config.toml
d_mlp = 2560
vocab_size = 16384
activation = "tanh_gelu"
norm_place = "pre"
attn_scale = 0.125
parallel_block = false
weight_decay = 0.0
final_lr_fraction = 0.05
doc_mask = true
Each number is 128 + 24 x the weight over the matrix's rms, rounded and kept within 0 to 255. Layers, rows and columns count from 0. Numbers have three digits each.

# layer 6 MLP up, 2560x640, rms 0.0301, rows 558-644, columns 400-479
118151122126140101106120134138075106081107144166160125173108149120142115178131133152131140144147126183143083150142135186115090127105094147160142140135141157094101157096141148105126152138125116117136097148181096088117129101130140129119136149
100129107129121147100138162129137108144093163131091148130125097086115148111154151130112117132154083152135157127141135121158137119125125114168112140170147113081148139107159153110124121152175100145129118108112148097152106159108094169138121144
121175136113095148139094149076096091160150105082088142169143138074095151095155128145130170138118127141115102141111129117091096146115095135145117138150113078145131128157127134129117138124175106160141142114153156101109110183109135149138154102
111101130128107119113155123122113116134088132127142120139110120181114111061108119142128154169139109133152113100122061098158131163152128112132092125095144121083101114110086216132125138170148114152107188134131148129092076107152143124143136106
158116145152115120127086111118114144165132106105163112113169096147108118113115156150166122154125073149132101151119103103107124108109096110086088146114103112172146072103128121123147140147123116142149139133163142128087125092138126175132135128
087129143168126130125141119083128128172080112146144175166137123123108169162164135148125161116129117112062150106118108117104112140153138152118140158076123095165124104144137140144095109130126130116137058149120144087126130127149165127128139163
153154142165147121129160139146130124140114179110138102183100152130085137144133160101131141115150148093152116100150131140094143137154134116106111141179126163104093100141179138117128110123125135132082118132178141131144163129179093144106100159
116132158162154145120116156108098124159180131122135143115098119136152142110165161156116134153124121106107137087107135112134120094154083134145094118127098139090162132127130115147101108122132138125152169110129120097115098153122080136133146107
159140144159115090159137127151116134142138161111119136094096158082168143140127132115145149151120147126141134145064119086129110111123147188111123122138120120113144115136156130118156127145127144120131168126138122126111148141139151118142091134
168114158106120126116149094133098117162095144087104150131140098125126116145138137144128100112129086154158130127140096126154155104125111168110119122139133153147130084143095154179059127131156079120131131139134111126133107145123081112139130144
107162128080109139125122080106092147139115117129101155121115103158097174159089145107117140147089117143102079088128125118123095159098119134169133115149115115115151097134123148105123125123161147136110131135143113117127119169111118125154079147
170146187145138133131100168117121111145088088150137133141149144149134166104152134101135111130114112115143136146131164107153087163150109173121129141087132135119114100105140102137107128111117140138136124198194183146135129135135124123136170151
122114148104116118099106136124111120105077108158143113122147089142167121165167123122143134151114152157112137110151130127102099122113122110123133105181152124150134130120184104162132151124181141109099110148098154118140102111189155125114090088
150132140152133113096139164117122098178131127113131126130112129116103122133133144136117173152140135166089112114156157125144117142131139101110123156127190105091151043101121167149094151131121112133063154139137127103143125147159155106146087135
115115166120087122169169157140081122096105151115107114155081077142121186096150136167123134151152143140083143112135105099107137108122142155105148117113132137122142105139117139145083118127122104132111165109095158095139136126118179122133161104
119127129098136135115137140125097114144120115123095121167105107138119160149141116117121092152093152127111122157118160074161101087107153147121086141125154096132127109148103132120119123168104091145139145111135073134136150158116113158126132133
126101144120108093122179128119133110129113151119113157114106137130149172123127159123153127139122149109111108132122142127141173101167105180128153160101132117132128068082081138135116124147094156155116105143149087084117100147139126195134098153
144149113117108163131130099121127174140119171110091180149113141062127138107132137131119170129151099160140143157156130145155153110131086122145102134168128123123105116171150128160151146162140143134121107133104117121107092168112053074139104126
162117105166090128125114159141121107137100095115111131113118088136108134127147115156158123163130097170121097089131128121136101112142086097156147103124131135119123121111120151117125125137100101170073085120100146142136160125151138120128093078
148094110129152154126083124125144110138186105091158162112165124133097112157103120177148102144111159153121132131117130138145152141111179114130137104109147117078103149106125177130120133155093154159158128177142117123173137108153127126169132122
104121142116121110115157156150139126131096151107150124156104107142138107145114102167083175132126118134143135155108151147131084140130143110109134142158094105110110153081128109141115155123076087153107060170113129131089120129143105148095078092
130129164178128097139075130123118117121124129142104139164124176086083150136162114096109114141097117090117102198136126092134116135142120124143123128099096073119146131158087119118123125129141163135122134149165094125115139175142111100141126139
138122148127116109161092126128137146117125121109117160154120127135137107088107142116114126124126139170107094103108111115141125118137140147120158114118103124128125142122126126178104154113099135121124128106118176156098143139133177154111167149
149140134154114153122107106142112127134114114159117126145083109173133124112156136116104127148183109168140133135158123111100094123173079151112105127123131119130136131115144122153146097124137121131095142134095083095099129184127127154137148162
127132134131133155130163120084133107110103130127118128140150122147162130126140129065114154136143121133120125118132096118124105169150085113138129106174088111132097121121145160140117129151123137149131134136127135111101124119112114154122122118
147153149147157185112073124108106106120115160139102125119113155105159131140173164134134132132154146131106120117112132121104110097127128121126114143125079131126153150110110112105098096135088130111143124170137116119096138088124114097160142124
137073112130134126128099141103161088120145144146115138175133095121131169080155123125102132169105158099113123111135102122154137130166075098169146151101167134084123134129133090094126122145078134127103093142167137067188142178156111134131105113
087166116106129104106126135133107107106123166120121151139134103114154158204136126141134116111129126142104077119174136153107149127142141147111123126155161101154152102122162134113123140128172085136149089152148127111155118107144099136121116097
149128117111124105137138126101036153134146121132143141158126112091115154155137149161107112126128140183139092057142152107104118132177097114140171139178104152097146093127094100073134118128145139107100134151129141085172127095122096163137067121
120128142076139110125123161174157074139069135126168129090126115119086114126162121123129144132163102140137074166125067079129123105166139123119162129103131138121135154093111161113119169130102127143128132144107119117117124128158130129116110138
112153176160100119118088132054136135114141088098124164130137123161159140109114143148139172136151111147146160130104130110159104122145101112135154165136161117143120126130075132109138127159154120138106147126122150119121081145151141139153125103
151115163137110201101117116108111097122126077165156145141138123147174103101088138164099084143087125111102102104143160129157116150115137139121104140129171177135173124108135109128072133107122117146106090160153103142131109164153162148128111086
135166123145134131136130108099104106095138143100149192136094147137099136132075128123178110152120133102080149116108151132121157099124161127117118118132131152125168099096107093082163121118114160134132157159144121113124140154172139137115091065
171161134129148146102107148123137137139135113129129158092137152118148167153112146138100126119149081145110145138126117119131133110171087144150112161185116108112148107147141127109132118110134147112138124116114143107140126114146123163134119154
123131147112137134145142150107113167096144111136150129164088097164137149139099139145135156136131163142120113122099116104167100128148118138111137124111099138112109124151096172123114096164145155154125113118140121120137127199106128104119127123
120159137140140145140090144137091138091121135143118099154141127145145162146125123148099108137108116154122084154092164144133139138179126138089144099165144136156122134101138094110123122137122117119112140171140127098123134153106119133104143088
092108119155159110095107103128118123141139166143102159094119149152177114142109174133105100141137132103075100152117124066081057124151110120133103131107116145152180091114103115155138137134140148123137138138110111106088103137103176121179124097
131097107161115134139118163099096133090170109152086115130122102155104131123132124133152096156128140128102140151138100078112130091118122132109133118148146107140137120115119134131172190118142119118125125131121130121171105089134168117120114137
152142161138134106133117172125131105094124115144135136081139152133118114181117152167115139136163149129151088123125108153109115124124124120090135121096113110123174163099156134106135158149116114140177111183108133138102107082144152117138141107
115156128163115122123142129086075112109166129162098127123111136118102133103089141167108142132139117182116146116130118090122165147142109140130152139138100123122127132151106140164104123133114131120141134107122135134136130147120140103171109128
140124124158118164117164144166077128116127070136150142120141085109097118147124145141124100118104129179119155082124146140138133130135129114143135146142139119097092087126115136178145136127180113147114103131121101137195116169167169125164085106
090139110116142150103137137102107127091136130136143169098150154111129128158117137166092110109158146138076083112132097085063099148164139083063166124118090119077140111066111093146139172140138177132100150161121134130079122108128166135124103114
079143121158113116091129163138156123140142167147128140095095114123108137124153158102121133157140147159153102183097147139119131105164159124113130144136092063142132136117121135160058107123134119127105149120119103137140083069123150131160074157
154097121096115134092147136135102124127085096108106136120168172104117133122152152138136168131159117174139111139144110152117078172147104094141107116182114111124143151106143125116104136159144115154123114107122180134130112117124144193149085112
161104137193130145149076124130139144128136126086121139092103161145155129155158140152175146160129102115123089121115143134155104156153130117099096104119117110077070120137155128132109140143090133157145103165129143171119139117130115174102098139
118102107072132143113093185132090153168132092132142147146130127148122164102136147143115148130102151148112125095138153098136120055133106121145146122102123125099103136103105071177101087132090179141128085113145151133139106129140117130139099115
099087171111082105113130133119133132079136178132118085160098109122144138114156143132165154130127154176156145157118134132129161124111134165113160145089096138114121117121104112136118161155133085117142122170140090085152114133131087107161122117
104129155114175171104080129142150139116086092121161133172143134141122117111107136094154122145114123117138114086120145096106159114143112115134158133101105108117111124119121075137107124148076129118155079147120177115121129107158103123115131121
159132132144103136140133118102102142168167142169137135108112109138116142154127126104130097164095164146078139116111155143115127136147136164121104141108127179149168092154112205144116125105170136139129186129110098115176115141166142098110147119
125124144142109118143077148105139138086083140153093145171118100112097161093166140066127121150136098133134152134147117157153141135115120110120170160146162105113117108102110106134141152152153140103123106169152152102148096118149181160138141136
101128108147120148132116107105095106070128103153117128169133104152097148132178153108160138151143134152118153176126095089134106155113126156101133119117092122139140139135132127103105121195133120125172116167172106092084127093108094134126168134
123097159124098139108110138141134111116112140142140166123139099135122101122098168126144114140112127163118131118100129107091133101130091127109155151175151138117103131108101133113140133124119134180129093168162129120107118134126120114140121093
156066130105115120139142116132091121144134141154129154114147128113102125139143152121114113126119127152115101119139137109108130123138138145135110145153137157104094082130105159148104113126136100137126125116143116090159108166130132118135136154
114122121168129138151127126131111145134093118145089158108105089158170109141120121124134117142190145129066136140130094117122102115117117145102125129160105123127163119140120136143097149139120150135124140173157107117104119128114112133115094124
120137150131091095109161117123143135140170116122135103130109149149089148129123136093137130135114153110150142100106146135178154182129114105111171139103103158151147148088154136120128127150116084148089146133141138108131097106135138109162144110
118118097156111148140142127154104092141126112111116130133145133156136150132134147101102137132118142157095128138119095095155158117130149139088152146113118173166134125105080165142109147134137110128151162106094109107137108167123154145129182109
127130168141118137136127118146129131086128126138121127095131169088134133112125125145151152128170170117134159115095116115124103115100121132142122152150158125131152148142160114138138128121105172113114160168166113113093135145149100144150067126
119151118143127163127099164095132118132115089153158122143142121123121116077125145147113135138142141149087124084143113107121096120091112154139218142097125147080152104100088109131162166125156139119134099178144161079099113124146167171167151098
140151127142125156113136160118093146166128118138154176124117145134099119089101116102100156133135106117073117112145129120119134112112140126094163129086115090095143119115105086140117153162140155132118140181106092102093106152135128117110135126
154166138148148131111133134152129108096132105133131158126102114127104126135111123095159107134119112107112122122160132123165134110122096127140120133138134120106120164080115137130127130149110159106113091217132141126158136121142120085126132132
084135111156138135137110130133116125135101129126159117142120122150106109100107114126139113136125145117145105124107144128112151114109121162116174149143100170130121126147110097153165121150154114129098140164158108170138163156111126113154140152
123119133178125128160150132119111125119115113153161130153085126126151163149136124160133113124115109119153113110131121100129075135138101132122121131117137142102120114112121124116112152151122144095083147160136122116135114119124141131102106125
089107156120123139106141105091161129159111135126079097141106129172149131174127130152142204124118135127096110128127161148168165107098142132145114153131089107137160112138152163121073134138117151125159143121125126110106132123096098097141063120
108130170142132167116131127120108139149123127157124165150121139153120163125107139094127096122135137119098151113088159093070143182140148166134176156199167100131122081142126135157093110132152124129147144151174125118095126160116141113166100149
125110135105118132156110123101095067130112108153106133122101125151108141119158133125113149159103184177114098140133121145150135149128142105117118126147104194089114140115109132154119152163162123130132114113149111105137135136146131132148082137
136133079134134125141086188143111127122167123115086145071073103118119135114115121087129136147135128107108110125147133103078127115131116128162155121130105130086194121083109053116145106127183147172123101160120130132135085139120131113137152136
160150153080118176129159125101152124159127115139146131157148096114138145086170128091149191131127115133125104107124146110094077128151129125134142126117131121147093143117083137077127082163124138098152120128144146097126129165142139081115164104
110146079133126156125103125143132156159128153104111097093116129173109110099176129125157130164145156148112119093131137116155114101108132140162164165120118122097075087077144106132114138157165153143139082132125173157167124116189086144121128100
129110170103101159126095121125148115114155140131124128099141126131123117110156144113121143115141112136174123128106150132118142120130115129115136139103058095133108103107131110089143141162104110121137121150090122114079078116129140133116153099
127096150139116133148151111107104173093142109141160109137047159152130103165135115132144145141150135143110122161130124155106102150151125166108143127177122183113136142112118143121150118131085156143108138150157129091138146121112127146134087098
116134115134121134151127113073156121116120146091141114111165113081145180133132146092152138139098145126118108117152099151110134128145126138139104111148141136146084114127102146128128078157147122104132144103137158137123140106132153076125106144
175178116109122165131129140107103113141145059129163185133103114084095137137104136148146115178132166126119102127115095165157137127092135135122150121103114138117123118050127089102095127149112175135086098104135107160114082129174197118160121068
137125114133151114111103113113111119132117103114126178134124130118126138095148146128149157128145109100132146105160096114159083146186112130126135118163110147138098114133116105107126160134145160145077088120120122151106090128154140172111125139
130156141137134135089111096034109114154128163181133115132098151184164145135130149080163094146157116135124137085120139086114104156123130173128134145125141123144124064181121145138102150152138166126094141141138164076108103165128148139131076131
127173140124111102094136127100121155130152116136160132090118135126158144108107143123147079127133138151129099089125120144134135150134127128117138130103093066098125093137090138177115142164105154139088081146151091096101161101156114121117083137
163121160174102090150134121132126118128129078113137172167123107160154132161077131137115139163141091142138143102079122078157079153139167123106093124101126127187133113112155155132138119120088156123136203127171174109100161129171113152099107154
112101139105153140143098132109115130095136159123117150092142137117137138141136156139136132150133152121112122150136095133101132093137109141143166119166094118126111108102131099158152142129149101144089093096116123123098129137151138099140097147
121142155120130108101105103123138116130103116156137173107132134119130123109097148106120145142148135115148125133138128156073092130157149116115102120154116121124162123091144120140142107125161134120074146111125173106102133145134150161108104154
077164175139125144125133154134135115178111097109127181153125145133133133072104156172134136134116107185161105161147082165141166121144138121108088129126144152144157123112148105184114125144156133143112130137107153146160122127143115153129150141
149203156140102118096103155116114166172112089126124153124136107068121148118095146110113170118112112136087158137153101105113156089108100140136137162134088113129103129128119093097107125122132153143129105108139093111128126125138122132159139116
151122125153141168107143114111164148138153109130125141139147137095134110143148134155141177134149100166127107135128076136132110153174113130150139101132113105137155139143104133139101142158132138179119116149138143090103118132109135088142093152
159120152134109131081130137135109173118132156138100118086132080126139128137128138119140135145130152132114136082119130134166153160139110172143163146136116161138071128100096097129157189159135076135127137114134189115192111132117167148133150152
133119128134142114145133107156112125126105118152127114107107150140136168144166132172117117126103119149137123166128132119091104131117100081119125132133122144153126151101144106164120135123116148120098089145137092132100080156126103146146143087
098152160128134130112122136126127129188118110125108149123111088126123120136124128096154163168126087117085124162169175108089120135113112130143112148194147107189134104065189100161127151163154109131113173104148144142141103110107202080109136138
154118102143122098121108111142066115087100112118150119113113163081144126149130131169117142108077111184142093087148154110161142110143115132127167141075130123085134111149132123128153145153098146133133125127141121143076118149116127160208153110
129127130116131104096130122130134136107143148139116150113127127079117182120131132133118126101152154151116101149110128115130142110176119102117125131097116139118130117097114145113138139129092148124109147143109113093174131097115144130126109127
127143116157108188149152114123092137107134166120114137123161143150142154152140148132170133124162154120148154135140116121151138155108109163119111129149133160130138126153152131118124077152090129116134140086197176152138082123137096152128135121
# layer 6 MLP down (transposed), 2560x640, rms 0.0301, rows 558-643, columns 400-479
119170187185157144129102096113113088128159116154140155123101081131133150141180148139123126182119059143142088126149127164139151116119129160095092096106145126132097137094142091093120087094136123104104158103148124162106101178154122106152107114
138129133149118144133158144092142089130170131150101110135139137080155135163126154112144187107129124117100153123105166110095114084130104113126106101118134144156183098096145144070111117123167114100146151168128174135081162120108140099111148103
165116083079141136115160176140192126162159112111114167150134111106117131152124093166150155119112169096051096104177157117195182074093107092100143103084112091122136128131117115118108133116117132156101139146149154157129131115105133162104166126
136128144131136127108102120139148094106126164175129084134122122121136092145104109124088109140083129146153126074124147144118111116116160167124132118122105162110141101091119110141138132132139105121093089141122132091124142129146162157088120154
156153151142133128132143129129136114099139085103152139177152161103107124161168084129181124139140143108126128076126128147155130120115178103113175138141129146163088090128097106100174163135092109134135107183114131097119085132130113122112138144
137095163127127121108143093121095136114135162144139076132104126147153180117102168127108092106120119180075101144126091106080109155140100138136129123115134158144150108124141096127142077090158101145150140127145109137095166128086079089116113155
176129139124142118133125142167135103151135117123155156150119125097123154151178172117123125108124042180100129109106135164095133106092155155083095133132140133085119065167183097184175110117115163092100128180125159107147127169071116088146102138
113144143097141138112163163115120097125093127097144116155112154123150096120115182165126090106124136155090111135114101100122136185118179134142099140085149136141137151121184133144132119142113156109153142126168129175121120160101133133105110116
107069092122123152138112140147145170140171131117140145103134101119147114122152124113125123135133095099097114123109135090132173100130109117137086100123131159123105125154169090150154166153119117095128176088144153168105108137115133107135127132
132158109147132142095139103131115124102139110154130124169170120147121142172127172138111133128130146147157128132112170116165143160132134116156170154133122110128102159118117091104145141148123060092162162086084122108097131151101124092116124140
142143135121119136106143132128168132121090093098097135147113152128094130106169142163103127143134159125131137109139110141105115119140084131140094136106114151159125160126106159138097146148160119151152122140095106144130139088108132135142099136
147089152147128125102107115114145140123176136107110138080120150140121111149141115118114104112161115132133135105091117123152159119117103157101105158148125090155146150136118109145130153110135120122164143059116127107133109141100137134121103135
158120135135132148148123130097154125068103094145130144116109089127113140132121191107192126121141104132113125116113113145100110113187146085187084120157149128116141151133166162142114150111094113076146150123057126141131076126103152129148158153
172123163128094133121146129133153121116130129119157132119151134116093169094158150097100174118134149157157113131169121138165129178149108134122143112142148132093157107171121133128128118091146135140148154103087110143140145146121139125106118101
129131141103110084095112127085119141123103101154110115123153125147154094123120078145139131116107133136113099113130138138153148125104119133107130143138127111089134139105093135088147188124136118135128141127148091140144098096129143118121137133
173119155123144140114117126101101115104147118137101174150133118150139124117107002118155122163141155150137107148163142117168128166140138127182145119123158159137160131131135147171120106153140130120131143118081140151100142139132143138077115164
114120135141162123114092091136097127125091105121196144077136111117162141135102203137142172141155179121116117130135166155108110106083120148134135145095122135120141140135132096102100106164146130143198100160151125120157125146124143158135094122
122157148125115083158146100148135129103132132086143115109107106137153117156137084137097112127190140114130119094112166165137143111137108140130124135128145112118155137114123120100115136118173132114125145142104132115180116138153163126098138136
127105156152153169118172118148132145120145127145175114156136135125127138149113151145112149100145117117137116152095119148141182136142157143120110117179140134124102165120107114130095159112121114120156158109121125164128111168123106150106113121
104169142132132088115154156152135165161125135126136124139099138122134156134115136118094113134162139112102098145097106089120125114104127142098124138110133160117152122161145175177138094144165093141128136094110136137119115108053096159129130126
112099127089139169151105138152092136144144171139135135171124039166149106137078135166136111125145130150102110119104133165163134117128111127104114145131119132142095166113162133156148091127151111127108113130105103147103160139140136112142145120
114127139158164158124144114125160176119140143122121110155140104116104137106130054165105135137130112149143138150101116133147120134086132142131127156131153136110086137116150155096123141133157085131158119116190116137152150093121149133151095162
138151116075134148116108083126090129101120127120130132126132109118130130140099167147131105136127114118111110144144167150134140152164113125146160135095123080145110129146141121107124130142116115121121134153105123144140118159095132125133112112
122128148126129125146117102148113130133171121127083118081135116056125130148132128064147097104166136129158106134145104142153136138129111103146128113141144104132137124149140118120142143102113123130178094122096150102136157121150110110134146135
086128140122153132138118131149151136104132136116119138124104170129183134106115158153112094154107192151117125105127179131159120146136130125159134124087160169135145113147110079121132106151134130113149155144134107151106154084166139147133162131
141149126169121125122100105093154102129100085139139127150120114129089160156042106110107160115139142091127115143126104105112125139147137082116155107146146139107126104170117144139161137139134171138162170104167116125155129117133141108097140175
099168083094123081111143108094134152159128136117168109123145156126114134118142122165123094143124168163128108094098089167108124105140146126143156118160108169103119126107089176147125085123151188128117144150133116140146083119129172105119140110
124143131097130131105118142135142117102133167081116154127112093120157145162128133110142120134164143151145087087145150166118135106112132138139121115133149126151136146113133157143166124150140106135153124174163125127140124132088121159112074108
148141158070118121119116130112113138128128102106126207131138123147126134086078127138109112150102146144087135108134183125107136083167169148117148112124105176147123128111126181129146122146159095067095157143144088113135153142119104126099147166
136131089122112107096138177109112177143107152127162121107096111124123084175167136160152142158110143120156114106131162093181144083173142109160144117131088134156093147094160115140106096140103107142136134154147129172136069142155098137111115086
119113179158124120118099109171189120084150178161143094120126091138126141096119123117187114176097162123151135085160120137147126116130179178131167105123126131109071139103165111126125117123108123144126106129159113163152111159168103134141100116
128100093110121168123180112145095138116115111098076143104122115101151097109160126120109129138175150129178151101156193179123124157183173105120117114100145144156153133159108139134142135127083110130105105104134122168124116110114135103133106071
093110124160122112113120115138146144157110121095105113121141150117132096158124112132093116133156133111154126143168109107147124123157179103146151145101154079167100182119058156163126132083168084140142066096107122147164133094088070146122131098
113104123142111124134112167118136153108120121116143140165115153158161149136122150162112119113123151127129142129100161121142123102076163169124123145112164162154137123114119123124108134109165124144162118118120126150123121110139148091148130122
165119094129134134137113141124115071129157122115114098113111164118115168134137122111102098090137130138176119165128080142105128130139106159139106162148140147134090147153110151142120116093165136158118107119126152163158088122121123146121111147
132152136098115121112100157119132143119078134103176140077125091135121145119083157143142137163181112099158107117112146159116146131123091116088146099119123099109156140144154128124124119131160127121142111134123107132111161104130068114082142119
092138150125126120103147180137115157125097143123144103127133124120089140156125122105150123126101132173106115160149076115106116158127110106089100134131131138136058129135115104111108108145190142152149111180146116117163140154163124113135122130
133118142149197106125148149115094116142117121124150126119081112137146133140122026099142149087097111122125144097117113145110135106076150143102134118145165123136118121132113077124095100143160138127121109152129152131136126118111094155086111152
137119129088150137146138106129091141140124107119132119102140130156137133087154150114146156146134112110146156146135143104153164139096118127186113118148137107133104105133140135153085141130098117167104099060138132131091131158091096121127109158
177093118101147126161105142123172174123105101105146117109105133132137163151107126138090161115138095136123122102088127145153132125142166121106077120132160112119088151186131105091126138122155123097135112123128112090137132139138076123113121098
112106129131093117144162100106171108122122199116119111135123131133112161063128158129103149161128118093166136150189082153104086104161137106130120155097133151115085125101118152077155145164116112152117134147151101181106104172135122153129162131
103195090092141141117115133099114149167098139129124152110108114112115165125157167143138103158122087156133126162113098116161096164108146119128165146116095137119133142143092094141128116124134147128145122139183139103081129101130151144105116150
145153060124137122115158085075137119132098154136085134140170097123115105070133124129107086172123126165112096120093126101158149145155146120148128146135139106136107143077081118125133090155168094130158092133126155081142169121160090116077138127
110141144119142132115132102120121097149167078133135131154126145149130132155077222150163152134128121134161180099166113150139094125090068142146115133123065082123140121108130078128164141138161099106103137161122122160135096165168159160096191136
139136142109165082117137113144144163108159115140151103117123112127119135137139120126098105107104185121147148129145146096137146107130108135126128137113161079115114117121135123174090099141095183119128123098140138149110098137153098162139115133
121173099154135107130125160155120098105212154086133147164141093142144149117137162104216115093151143112142139179125132090135128111109169125154167129106051162114133135137102118074137099117128168135122090146111185165110115147112101164094113136
098125116110137130140146131146177117137150121131106108103077103153133117118138131126122132138142115130149122134125122187137154124167108109097090079135140116135097102102135114091117158161104110140121167158145094165151096095163064125107155127
150122128145145116144151152144098140137150145100148113120109103088094107138098136112135138130158114148154106095125115091147090105092135135135152114159107115130085119149138105122131146167139120126160145094096177156119107117107123158100144154
124120095154122082145133106143148084124125136131170130140128132106154111109082195124129126156090099113126151154146101085129128120106133134107109121136081141091118112133128089115172097124114145135098137124142135128111141091110169125141149138
100158112158115083136107110151106133149142078100151116111106119109112165097130118110161147114141122134142120089133096127096139119095135144149119123117086118111124115182128113148159115107100143138161141106148135133140118143150142094131150113
146085105094127109100153082124144150086166136127153138109118114156128123070103159155126131160119117098159145094119131165134160152169127131166111141121118158113106153124098138155116150143131172129058154124101136129111126168138114138130099154
120160138149118106132126127117105112104140123112146113132112126124159163184138133146119160109105114104117128152139145159110169124145120162146145105104132133121156106113114136113091115134162162142139101133127158084180133145111160112127193111
098126124133106145150097159114144128154106154109134113133115138179109096178140107121162127135142087150128154108114092106096115128122140154094119135142115117095130114132116129121107124144150109134122105191127125148114134136121116125111144121
083155120099082141151131141127145112093125106132142122118150153118098146151127117154140076169120155124181120104153111140124148139130121136138151115141083129141136133113149145111086165155146130130111124145113124115131179146195139132115113149
118149097110175084128136121088113147140085080116142146132102124131130163175099181125123151103098148133143077070137090106144115094165102133110149103150106106114156139137110137103089155132126099132126119151153172134151115133108117112125137076
148105109113136108121140116115168130104163120118165093125109124150163122115113150119116137145114113145120103111145151106140143101115147160146154106154137149118110126144120105112139129112097175135137089149136161102165123097137154117137131119
126148113130137100119155140136160135182125118149163132125142113116136144149108164117138112093124122142166120143167118126091136164131132131089168136141132137142136096174124117103090135103161147158157139109099112130117138124110133125132142107
120173102125144110125129131163109124117092120145121110078145108135142156166165145138058098133120171150111077167116120146115118153085149119142161137149072096127128147081125116156101139120114079168124113156137126138171119117158105142128159132
118140114121134139092188147122195154118138088126150129130149087146125098083111185151128148158119144121111146106162141196153093126118128116136066128142130146154093123109110120126123144142158145087115119107146141117114097111129147132131137104
097100155147123139146136120131108129105158135124119121126125124138121152135134136145093130155129109133135109073121131120105133103129150152129118113085126135117125127132122135157076111162117132136129143122156146123114136121148124148135150114
132112127121122081133132129136111195139122125097134155163157119146145160128114100132116167101130138097149129140128134127150117129139095141102110128082120149129136107114081139123145142103141129135135098120125123104115133140124143105115099143
124117117154199138135153142151124114133132137138119127116115097130116107124158033131151161101140154101141082126114115130153133146112122176132134137149139122123140129118135110120154136119113107138123115128141110145090142144107121135120148087
121160111102110107144141162168110132084111111112102120157128134130176125100118132111122146108112052113084105175123079140116121106107162114094110172146127136058121168098122109122134169134102077132105156126112126131137126159112131100162165163
179093129188140136145141150118106133155109104121121144106100143137155154117104125130102126117142123165106140126151103133160113175099127140133121134097125139170098099096148124135154175106120107113133139173099104096125111143122158122137149168
097100113137140125145108145128138183131129188143131131137115142160132124111102116155129150147102096135118127148118132128081134168182121125129131157152155143094137123118116142134164173158141158150148094154126142125137099097104130092073128176
141104124119120159120131104112130129145165113079115083105132107153081078088143140123088124162121098116151153171123114115136114086063120110144100116113128099118106099134132137094142123179144110165133147137123137125165184118134113092103143150
146077118118137129148112087125166136124144120125153145076122128124123157125116110111169108100095141095115165132099154127141092110101171078144134114111149116176153142124125142079142095160137080122121107105164141106112154088110182134096164165
185138103117142185159155152166099149112126097126144147085121144177134109182147155124142076106114097113108120092183140122152140138123106128094111147123188158128132083108125151121147164149150072193105108133063162116118177132117125106126148146
092130109135138100144187073097121138146125135120155135127102156119120118140153166164114133087158135165149114093121097133123153154161114119154148114108137165118157136131175143155089143127165135135150120139162162096140111118145132165138198110
157150150136144154176125188150103099114140103131118104149103129119141120087184119092109128105166130173124125173167133098124146123099142121139112115087108154110105128114115123112151113191121107195176117141144126140169165146109144136162161118
161144079147157135131135146161084127074117131110182144126084117111091104144133119138127110153127126104148173109161110113137156105129191158139144124113140149128121131171111146122140133105102150130144131116114136104159095110110137123112121145
140180098096112179129138072123137123135149115166127110115108162129101187085086151179082174131171149109131096110115109175132103127126115131184134128118151168110120175150142171120098113150143153104174101118105154137180105080088150086160110100
141125131156141075124180151099142111127130150080145140136152127126120142146118134128103144116149093081126171149105123101127139121114116092172129114168126113107104099176178151085142105151150123118143129145075136149193097119086115124099091171
153092113130152083115113116091108125121108125113126076161133173079158122132152123131163130139109147102122120154096135119126113134078141106130120142095140122119144113144117109095148126142153144131176115114109147087143105104127160141059124150
133133095113129143121124123117156105168130176159102130123125095127114155113136143119153119146127112103089144131127116112118159119124152118069087114121108089164103186135151092120111163105154137109151169215117112166122068137131129118120150110
113102138146094152129065138152144132106126158103128163122120084149139123147117176174154151122141119157107152128158167120126070103114132091105146123077136165085137126129129136126139117126167119118124122134100157101144073184128144113094142139
102139108161112142127111098129129126165090123088120086161132123151126136111122146149129141144164114145161112111129157120175131173142130111106143117110104156151137148152117154081072106145117152125159121135169120169155129119111106146123165092
124111088178113140116150121116105098094140120116096114124120109129136137119132169131097105107126140109089118129163127122136121124120130125143154124100132135119144114142130171112078149124138111156112092156136143147133113096146163106140130092
119105125137146129092189151133107148120203140111117102149156095099154084092173172097157111124141122074103128130123126099140131142136105090135197108143102109137110142088097098107168134135121101139184067140112152115164133118077111167144100125
121095127116114092150116154111140109141137125170123182152142110154116177088113141095120135127148104119145101137066154150136152151118171058160093156120119181104113112099086094106156089129102137098129144145130129118160105119123092139152149129
145128121119117131098183115084129114122077103108119178127108141128117135182124144126102104120096165129110110176119158116107131146130145119085121108111105113125155104169102146116147106158169155161109090157102122087089109140063113114112138152
099121131110164170181108098166091146129123148138138129125145075099114098115138087125156139125142125174119087104092136138111125117124153152154104128098120146150144113141153169130130136117151188135161156130132108189080115152144101143144103137
122089090121147146158104181123130161117156119129148127088074124172118165134104141097114113162146062102142151122131124111172120119158129131127107116107139143126136137175127123067143114132084096083175094111131138077126105110111112159094142137
124119128130145124128130116125106122145157180132114135119152116164097143132125132144118125111107137154129121089119092174117165180116115142136089142136105111108141106115119174194127120118128209120137156142120089170109136141113156115088121102
151113130150125118151134083126121084128127152147103151161144135138127105144142180174170172136135155070169119147139144106121137123106172139133143141116148100109044144073134112114127105077077187117124115112120142130093120110152144124149123148
121117107130115110107125119096139130172136129099121143169124096134152118137138128114120104127116119099098132125127126136126143132103163132134121098140155104123109127105122123121106134113091106153122119098084141105149122139104089171139157127